config = dict(
    intermediate_size=640,
    hidden_act='geglu',
    init_std_qkv=0.0386,
    init_std_down=0.0,
    lr_head=0.0104,
    train_tokens=989500000,
)
Each number is 200 + 30 x the weight over its row's rms, rounded and kept within 0 to 999. Layers, rows and columns count from 0. The size before them is the row's rms in percent of the matrix's.

# layer 4 MLP up, 640x320, rms 0.0829, rows 360-386, columns 120-159
103,167,184,182,261,195,207,197,229,254,180,182,224,201,224,187,186,177,187,248,233,223,153,249,230,203,261,170,209,264,248,192,160,205,131,179,266,250,216,237,239
098,193,188,196,180,184,195,175,203,202,194,258,179,221,176,177,220,188,229,250,200,205,166,168,222,167,147,207,249,189,189,180,210,182,218,185,222,212,177,208,245
091,167,116,142,207,224,218,208,237,228,189,181,191,184,226,229,168,193,213,137,237,178,184,204,168,198,169,178,192,153,206,201,179,198,173,213,151,182,193,207,173
104,237,262,199,227,226,164,240,178,221,187,175,190,229,229,208,160,227,181,177,210,191,211,212,191,224,241,179,207,245,202,220,181,205,211,169,200,150,215,144,187
104,205,234,179,186,199,179,250,191,205,221,266,199,236,208,213,212,181,142,196,147,248,192,182,203,212,178,210,183,228,205,187,155,189,265,226,207,190,236,222,260
101,201,229,219,224,135,166,200,109,220,185,206,227,198,155,223,198,200,207,155,199,260,191,176,234,201,235,201,219,197,199,181,217,166,208,171,231,185,183,226,209
103,202,218,175,233,183,157,206,189,185,223,184,176,210,207,200,156,211,225,204,173,193,220,206,191,235,192,154,212,220,163,238,175,236,211,200,166,177,185,168,243
094,223,167,240,169,197,199,175,207,175,206,247,228,217,244,133,203,165,202,174,195,209,123,194,177,190,206,207,200,217,198,264,177,184,137,200,256,203,206,240,276
105,244,179,205,197,212,201,190,186,171,227,204,164,217,203,194,204,222,184,199,214,213,228,166,169,156,252,193,174,181,158,237,184,194,228,269,220,155,218,224,223
098,223,242,237,206,198,197,162,189,206,209,184,171,193,192,168,207,176,152,218,222,170,193,214,206,195,153,190,254,192,157,226,193,221,246,237,204,204,178,176,179
102,244,182,229,188,193,280,160,164,218,222,202,221,169,189,225,182,260,227,182,195,261,232,180,203,220,212,183,167,199,143,175,191,209,180,252,178,170,182,225,190
101,169,227,203,248,226,288,231,246,226,203,263,179,213,195,190,187,194,224,196,217,139,168,168,201,228,195,232,163,173,223,189,183,190,196,155,206,225,160,208,200
097,188,252,181,212,242,148,199,211,189,232,197,182,190,227,202,172,209,200,190,152,166,230,217,193,217,180,251,212,190,266,240,232,210,244,184,208,185,227,192,200
095,163,294,231,204,199,199,182,190,207,197,233,189,186,241,217,215,255,231,228,239,204,221,174,167,246,194,215,191,234,191,214,204,185,232,223,152,179,180,145,198
100,120,140,191,250,207,188,195,222,229,246,202,182,171,199,221,173,153,162,169,219,161,190,242,178,183,181,173,213,176,175,220,175,213,215,213,228,176,145,194,235
096,220,199,227,219,156,182,202,219,186,196,224,203,228,204,228,223,207,216,199,218,203,213,180,154,165,231,160,197,250,148,165,158,202,202,231,177,196,241,215,75
081,221,206,145,214,188,214,200,223,180,159,206,198,216,179,210,207,217,234,166,219,130,201,165,190,156,153,232,204,172,163,205,200,223,171,223,143,206,194,198,176
101,204,194,192,227,192,203,145,196,246,234,232,184,179,205,170,157,179,182,205,211,209,249,190,275,194,212,213,150,222,165,206,255,264,179,214,216,175,181,215,209
104,211,222,197,241,243,156,230,200,199,200,212,268,172,186,181,200,155,178,200,207,240,247,150,208,221,227,215,172,249,266,169,227,186,172,184,186,170,224,206,204
101,219,147,233,229,185,201,189,242,211,158,188,178,175,173,193,171,203,188,190,196,194,255,209,156,200,177,190,189,220,229,195,228,186,232,169,279,208,254,187,224
093,207,178,136,205,165,193,203,193,190,184,183,201,157,152,176,243,185,198,213,162,222,219,141,188,147,192,135,207,172,155,205,255,241,158,170,185,221,187,201,244
098,199,201,166,182,242,187,223,243,196,206,232,197,189,176,233,159,249,174,216,230,259,196,177,220,235,203,164,197,208,190,176,253,275,218,171,235,148,197,205,172
119,136,173,196,192,186,178,162,246,202,164,183,200,224,211,221,174,181,266,165,223,221,226,192,226,165,189,203,250,198,131,144,176,146,168,238,190,264,189,207,166
104,231,176,171,287,180,197,147,178,174,233,229,200,168,219,182,181,227,212,176,220,200,198,167,171,192,177,232,164,226,206,236,228,231,279,233,247,177,172,234,192
105,207,199,205,168,241,169,203,229,212,214,170,187,204,192,215,176,237,182,214,185,167,215,196,257,132,175,245,179,212,189,258,160,183,232,204,242,259,228,256,175
095,207,219,225,183,192,225,178,193,236,225,235,183,211,197,252,258,164,204,168,148,192,135,171,199,214,185,210,243,189,248,173,168,196,169,230,145,232,188,221,184
105,183,239,196,193,163,239,161,229,169,154,195,177,130,224,237,187,179,212,248,175,187,197,186,228,207,123,227,188,213,172,210,247,255,186,239,221,206,185,138,174
# layer 4 MLP down (transposed), 640x320, rms 0.0674, rows 360-386, columns 120-159
103,126,199,175,194,153,209,181,212,174,216,159,207,171,243,159,129,195,187,192,150,199,197,198,215,219,227,237,215,193,188,179,196,129,229,174,302,176,190,180,182
098,171,183,229,205,204,197,215,233,251,188,215,252,157,166,185,252,223,234,209,209,194,210,196,217,176,215,254,148,237,175,210,262,160,224,175,242,218,159,186,177
095,162,250,215,171,220,208,195,277,187,190,174,125,195,205,261,181,188,250,200,285,194,201,151,220,212,156,230,211,172,217,177,182,178,248,193,227,131,183,260,235
098,224,185,183,224,200,172,239,171,167,193,182,203,211,186,159,217,200,222,246,157,200,223,210,256,165,207,208,166,212,177,311,170,211,197,214,192,178,193,229,200
102,176,218,210,203,195,204,236,234,277,186,236,221,191,224,218,178,192,177,172,199,224,200,188,146,221,214,131,187,213,187,204,218,163,161,240,190,239,199,255,270
101,247,238,161,156,200,176,169,196,155,167,211,214,241,219,186,189,232,237,186,184,197,162,231,192,186,168,169,226,187,217,184,177,218,223,212,168,237,191,175,201
098,211,230,193,209,222,155,195,169,197,205,130,175,177,167,191,234,195,188,193,181,227,262,187,219,226,181,141,175,222,201,193,211,176,165,214,227,235,176,197,217
097,216,167,248,206,204,205,207,232,144,200,224,236,195,205,184,212,210,252,203,169,207,211,165,200,178,240,192,225,178,228,189,188,240,220,271,182,203,209,190,172
086,199,216,163,171,232,190,153,228,201,240,212,199,222,205,223,188,203,201,186,159,254,159,181,162,198,169,257,218,200,156,207,160,176,116,173,186,132,202,187,213
103,238,191,193,223,197,212,201,247,183,163,234,220,235,136,182,187,187,199,221,189,250,208,171,228,211,177,179,211,233,191,205,240,194,211,228,231,181,238,222,183
099,192,176,289,164,170,200,181,189,215,247,207,203,184,174,182,209,226,155,213,222,179,255,184,240,226,208,199,181,198,198,250,176,193,199,226,148,200,152,248,203
102,190,160,198,189,186,175,188,194,244,217,162,245,214,201,213,224,197,195,183,207,168,152,212,251,173,156,154,239,215,228,198,205,220,174,191,222,214,249,199,151
101,198,126,219,187,254,184,182,240,166,203,179,185,246,188,236,209,194,202,181,177,183,210,274,276,179,235,185,256,227,150,191,174,172,145,236,217,191,178,205,238
086,216,238,221,205,160,202,211,198,176,200,234,200,221,233,220,202,140,179,151,220,176,165,186,166,233,167,246,224,195,190,161,207,203,199,251,233,207,208,177,192
100,194,130,207,231,201,183,194,182,185,236,184,207,177,173,148,203,210,234,234,180,274,209,205,241,132,200,264,234,214,240,202,186,117,184,182,179,175,153,219,194
097,232,194,163,178,226,167,236,206,165,197,189,200,241,146,202,208,203,225,180,185,206,180,213,139,241,164,172,188,219,224,191,228,247,203,220,218,193,172,215,222
084,189,201,245,238,205,222,220,173,248,231,237,174,176,251,223,264,202,183,185,167,261,194,201,185,230,204,170,211,248,207,209,175,210,211,168,257,237,190,217,211
100,199,220,190,121,214,208,198,181,182,249,123,183,207,233,189,215,166,250,217,214,202,190,168,287,214,184,192,219,225,143,206,175,244,196,238,205,191,188,246,250
109,219,176,155,177,170,213,180,200,233,244,208,179,247,241,212,222,150,193,212,190,202,240,221,235,236,217,222,192,154,228,205,210,204,199,135,246,190,202,228,190
098,184,216,221,233,169,158,156,197,205,193,236,245,172,208,158,194,205,181,215,187,230,209,217,159,185,180,185,183,187,173,223,217,217,211,179,152,182,205,228,250
084,152,177,222,183,197,186,213,175,194,234,235,205,158,227,213,169,251,195,157,248,190,208,233,177,222,202,223,246,180,221,212,209,145,178,194,204,231,208,179,218
097,191,247,184,218,186,174,169,216,180,196,225,179,216,214,196,197,212,202,158,146,217,251,129,217,186,205,174,184,250,166,214,207,167,190,232,264,190,184,187,254
081,195,194,179,169,240,231,225,234,147,216,206,192,190,172,216,185,227,211,227,202,184,189,201,158,156,218,228,212,200,222,230,232,164,159,204,186,211,214,190,250
101,261,200,163,204,173,253,142,215,123,169,218,183,228,207,259,215,227,193,186,204,154,240,215,256,175,223,168,186,224,152,200,241,176,190,163,216,153,224,229,216
109,167,216,175,215,202,242,167,156,257,156,152,198,197,168,266,192,243,212,168,197,206,169,207,229,136,157,213,187,205,236,202,217,162,155,185,204,221,212,242,141
098,199,150,204,205,206,191,196,214,202,189,173,201,210,210,193,224,190,208,190,226,249,183,176,224,195,229,113,189,133,243,166,219,197,164,200,232,201,226,217,206
100,224,155,217,276,231,162,243,193,222,178,195,200,158,141,187,197,205,210,175,200,138,181,194,214,162,226,192,222,176,200,184,181,123,186,195,191,248,154,152,205
# layer 4 MLP gate, 640x320, rms 0.0811, rows 361-387, columns 120-159
096,170,181,205,201,179,212,131,238,212,180,187,216,181,162,232,178,201,220,149,205,195,180,176,164,189,185,214,181,225,205,140,185,180,209,198,238,236,185,190,235
094,178,261,187,237,211,207,198,192,210,138,206,147,213,196,242,219,216,206,181,220,193,176,255,166,230,108,229,196,196,221,229,223,204,189,244,183,216,210,257,208
101,213,191,236,142,194,217,174,244,177,203,213,179,203,198,190,232,196,215,188,197,146,217,241,226,205,156,177,196,205,185,191,238,208,192,284,168,213,189,204,174
100,201,246,109,174,228,184,181,185,192,218,187,195,205,198,201,251,185,221,237,214,195,197,202,183,193,162,240,207,156,202,174,246,198,226,215,222,199,187,158,223
098,171,235,208,196,234,240,231,218,176,213,177,203,202,228,222,160,135,155,178,187,227,172,186,158,183,149,200,190,206,170,229,210,170,194,196,185,182,151,217,216
105,201,202,215,203,209,188,167,209,190,228,210,235,192,194,117,167,231,213,203,178,229,199,224,172,155,206,252,235,234,146,201,198,196,243,202,118,200,200,196,236
101,222,219,201,277,168,204,194,183,183,174,221,245,209,205,222,213,186,189,246,139,158,188,144,208,202,171,164,226,184,217,232,203,209,189,194,159,160,206,209,213
107,245,182,237,186,183,143,205,217,173,205,209,243,201,217,170,169,139,164,224,251,197,225,187,272,152,210,172,228,213,295,192,186,219,196,201,202,269,184,201,177
097,195,168,229,200,211,249,206,188,227,239,204,229,199,165,238,225,161,174,196,161,196,130,184,172,200,192,203,157,189,175,261,186,300,182,205,170,213,206,209,158
097,234,212,186,193,181,212,205,205,171,186,254,177,176,207,180,170,167,219,203,143,194,203,204,199,175,157,232,130,212,214,237,225,203,232,217,222,243,185,158,169
099,194,248,212,131,154,189,181,181,195,237,179,228,227,246,194,177,229,202,196,220,198,212,199,235,196,185,252,203,184,214,250,132,199,221,184,187,202,196,264,148
104,210,177,220,214,227,202,158,207,151,150,213,231,204,213,235,241,151,151,196,182,185,170,165,241,263,247,202,203,214,178,175,245,197,191,205,201,138,215,173,120
093,243,174,204,160,224,210,183,211,150,177,201,219,200,205,125,245,232,206,211,212,222,215,168,198,149,151,194,196,156,249,187,162,232,222,222,189,249,224,230,133
101,211,180,187,183,226,253,193,174,225,188,157,159,230,221,226,193,255,144,178,223,199,182,235,204,172,198,209,164,210,178,159,227,193,222,173,147,205,244,230,235
096,176,280,197,152,213,159,201,265,230,228,269,239,214,209,181,181,190,193,192,168,218,177,203,224,266,166,205,170,182,173,173,189,256,244,219,202,167,171,281,162
079,138,189,179,210,200,191,204,243,223,140,261,236,144,277,191,176,217,180,202,207,204,232,192,210,198,156,226,222,258,195,188,217,233,233,248,206,253,229,182,212
100,248,170,189,190,146,150,152,200,225,139,208,211,252,244,206,200,201,152,201,156,194,143,178,183,179,194,182,177,168,272,195,211,188,259,180,176,186,233,236,204
101,224,203,205,202,159,182,176,230,217,186,236,235,209,194,234,220,199,169,164,225,187,153,205,162,192,234,184,215,247,200,164,191,262,185,224,219,215,214,173,196
103,177,200,200,199,144,163,197,209,143,183,209,170,182,186,222,201,184,223,151,182,233,161,205,174,173,199,232,198,190,276,174,221,209,223,198,148,182,208,132,187
096,243,191,198,167,201,163,235,223,191,188,238,181,208,206,218,177,191,216,219,189,220,209,170,199,233,144,162,216,220,242,148,228,227,196,160,212,195,218,252,189
100,211,160,203,255,208,129,186,186,211,199,226,201,204,183,173,185,250,202,176,234,175,215,197,244,251,149,216,228,224,180,198,201,235,252,203,242,220,243,183,213
101,219,252,236,213,258,183,240,206,225,177,167,183,225,212,133,242,221,180,193,171,198,188,204,179,203,194,175,208,156,184,226,180,208,210,126,166,168,211,194,202
099,139,187,189,255,245,181,191,182,231,182,224,166,187,199,221,204,224,150,173,190,218,185,157,170,237,190,216,196,207,219,150,178,236,200,240,193,208,169,177,263
106,146,219,221,172,209,183,244,191,234,264,206,210,243,190,186,148,193,218,194,224,159,211,154,180,181,227,189,267,269,142,149,245,202,255,212,161,204,202,234,230
095,265,243,226,204,190,179,169,166,214,175,139,228,209,251,231,205,215,222,172,155,210,188,194,293,186,216,207,196,185,195,185,201,224,182,227,249,199,183,184,173
102,187,151,224,188,178,169,206,161,212,249,195,283,233,190,183,209,218,210,196,252,196,193,171,208,199,250,163,159,163,194,188,166,198,222,192,190,186,160,226,216
103,179,198,226,210,208,247,229,198,153,206,152,213,235,211,236,193,193,183,178,163,260,217,161,234,207,224,228,219,238,296,206,156,159,232,201,212,170,216,244,214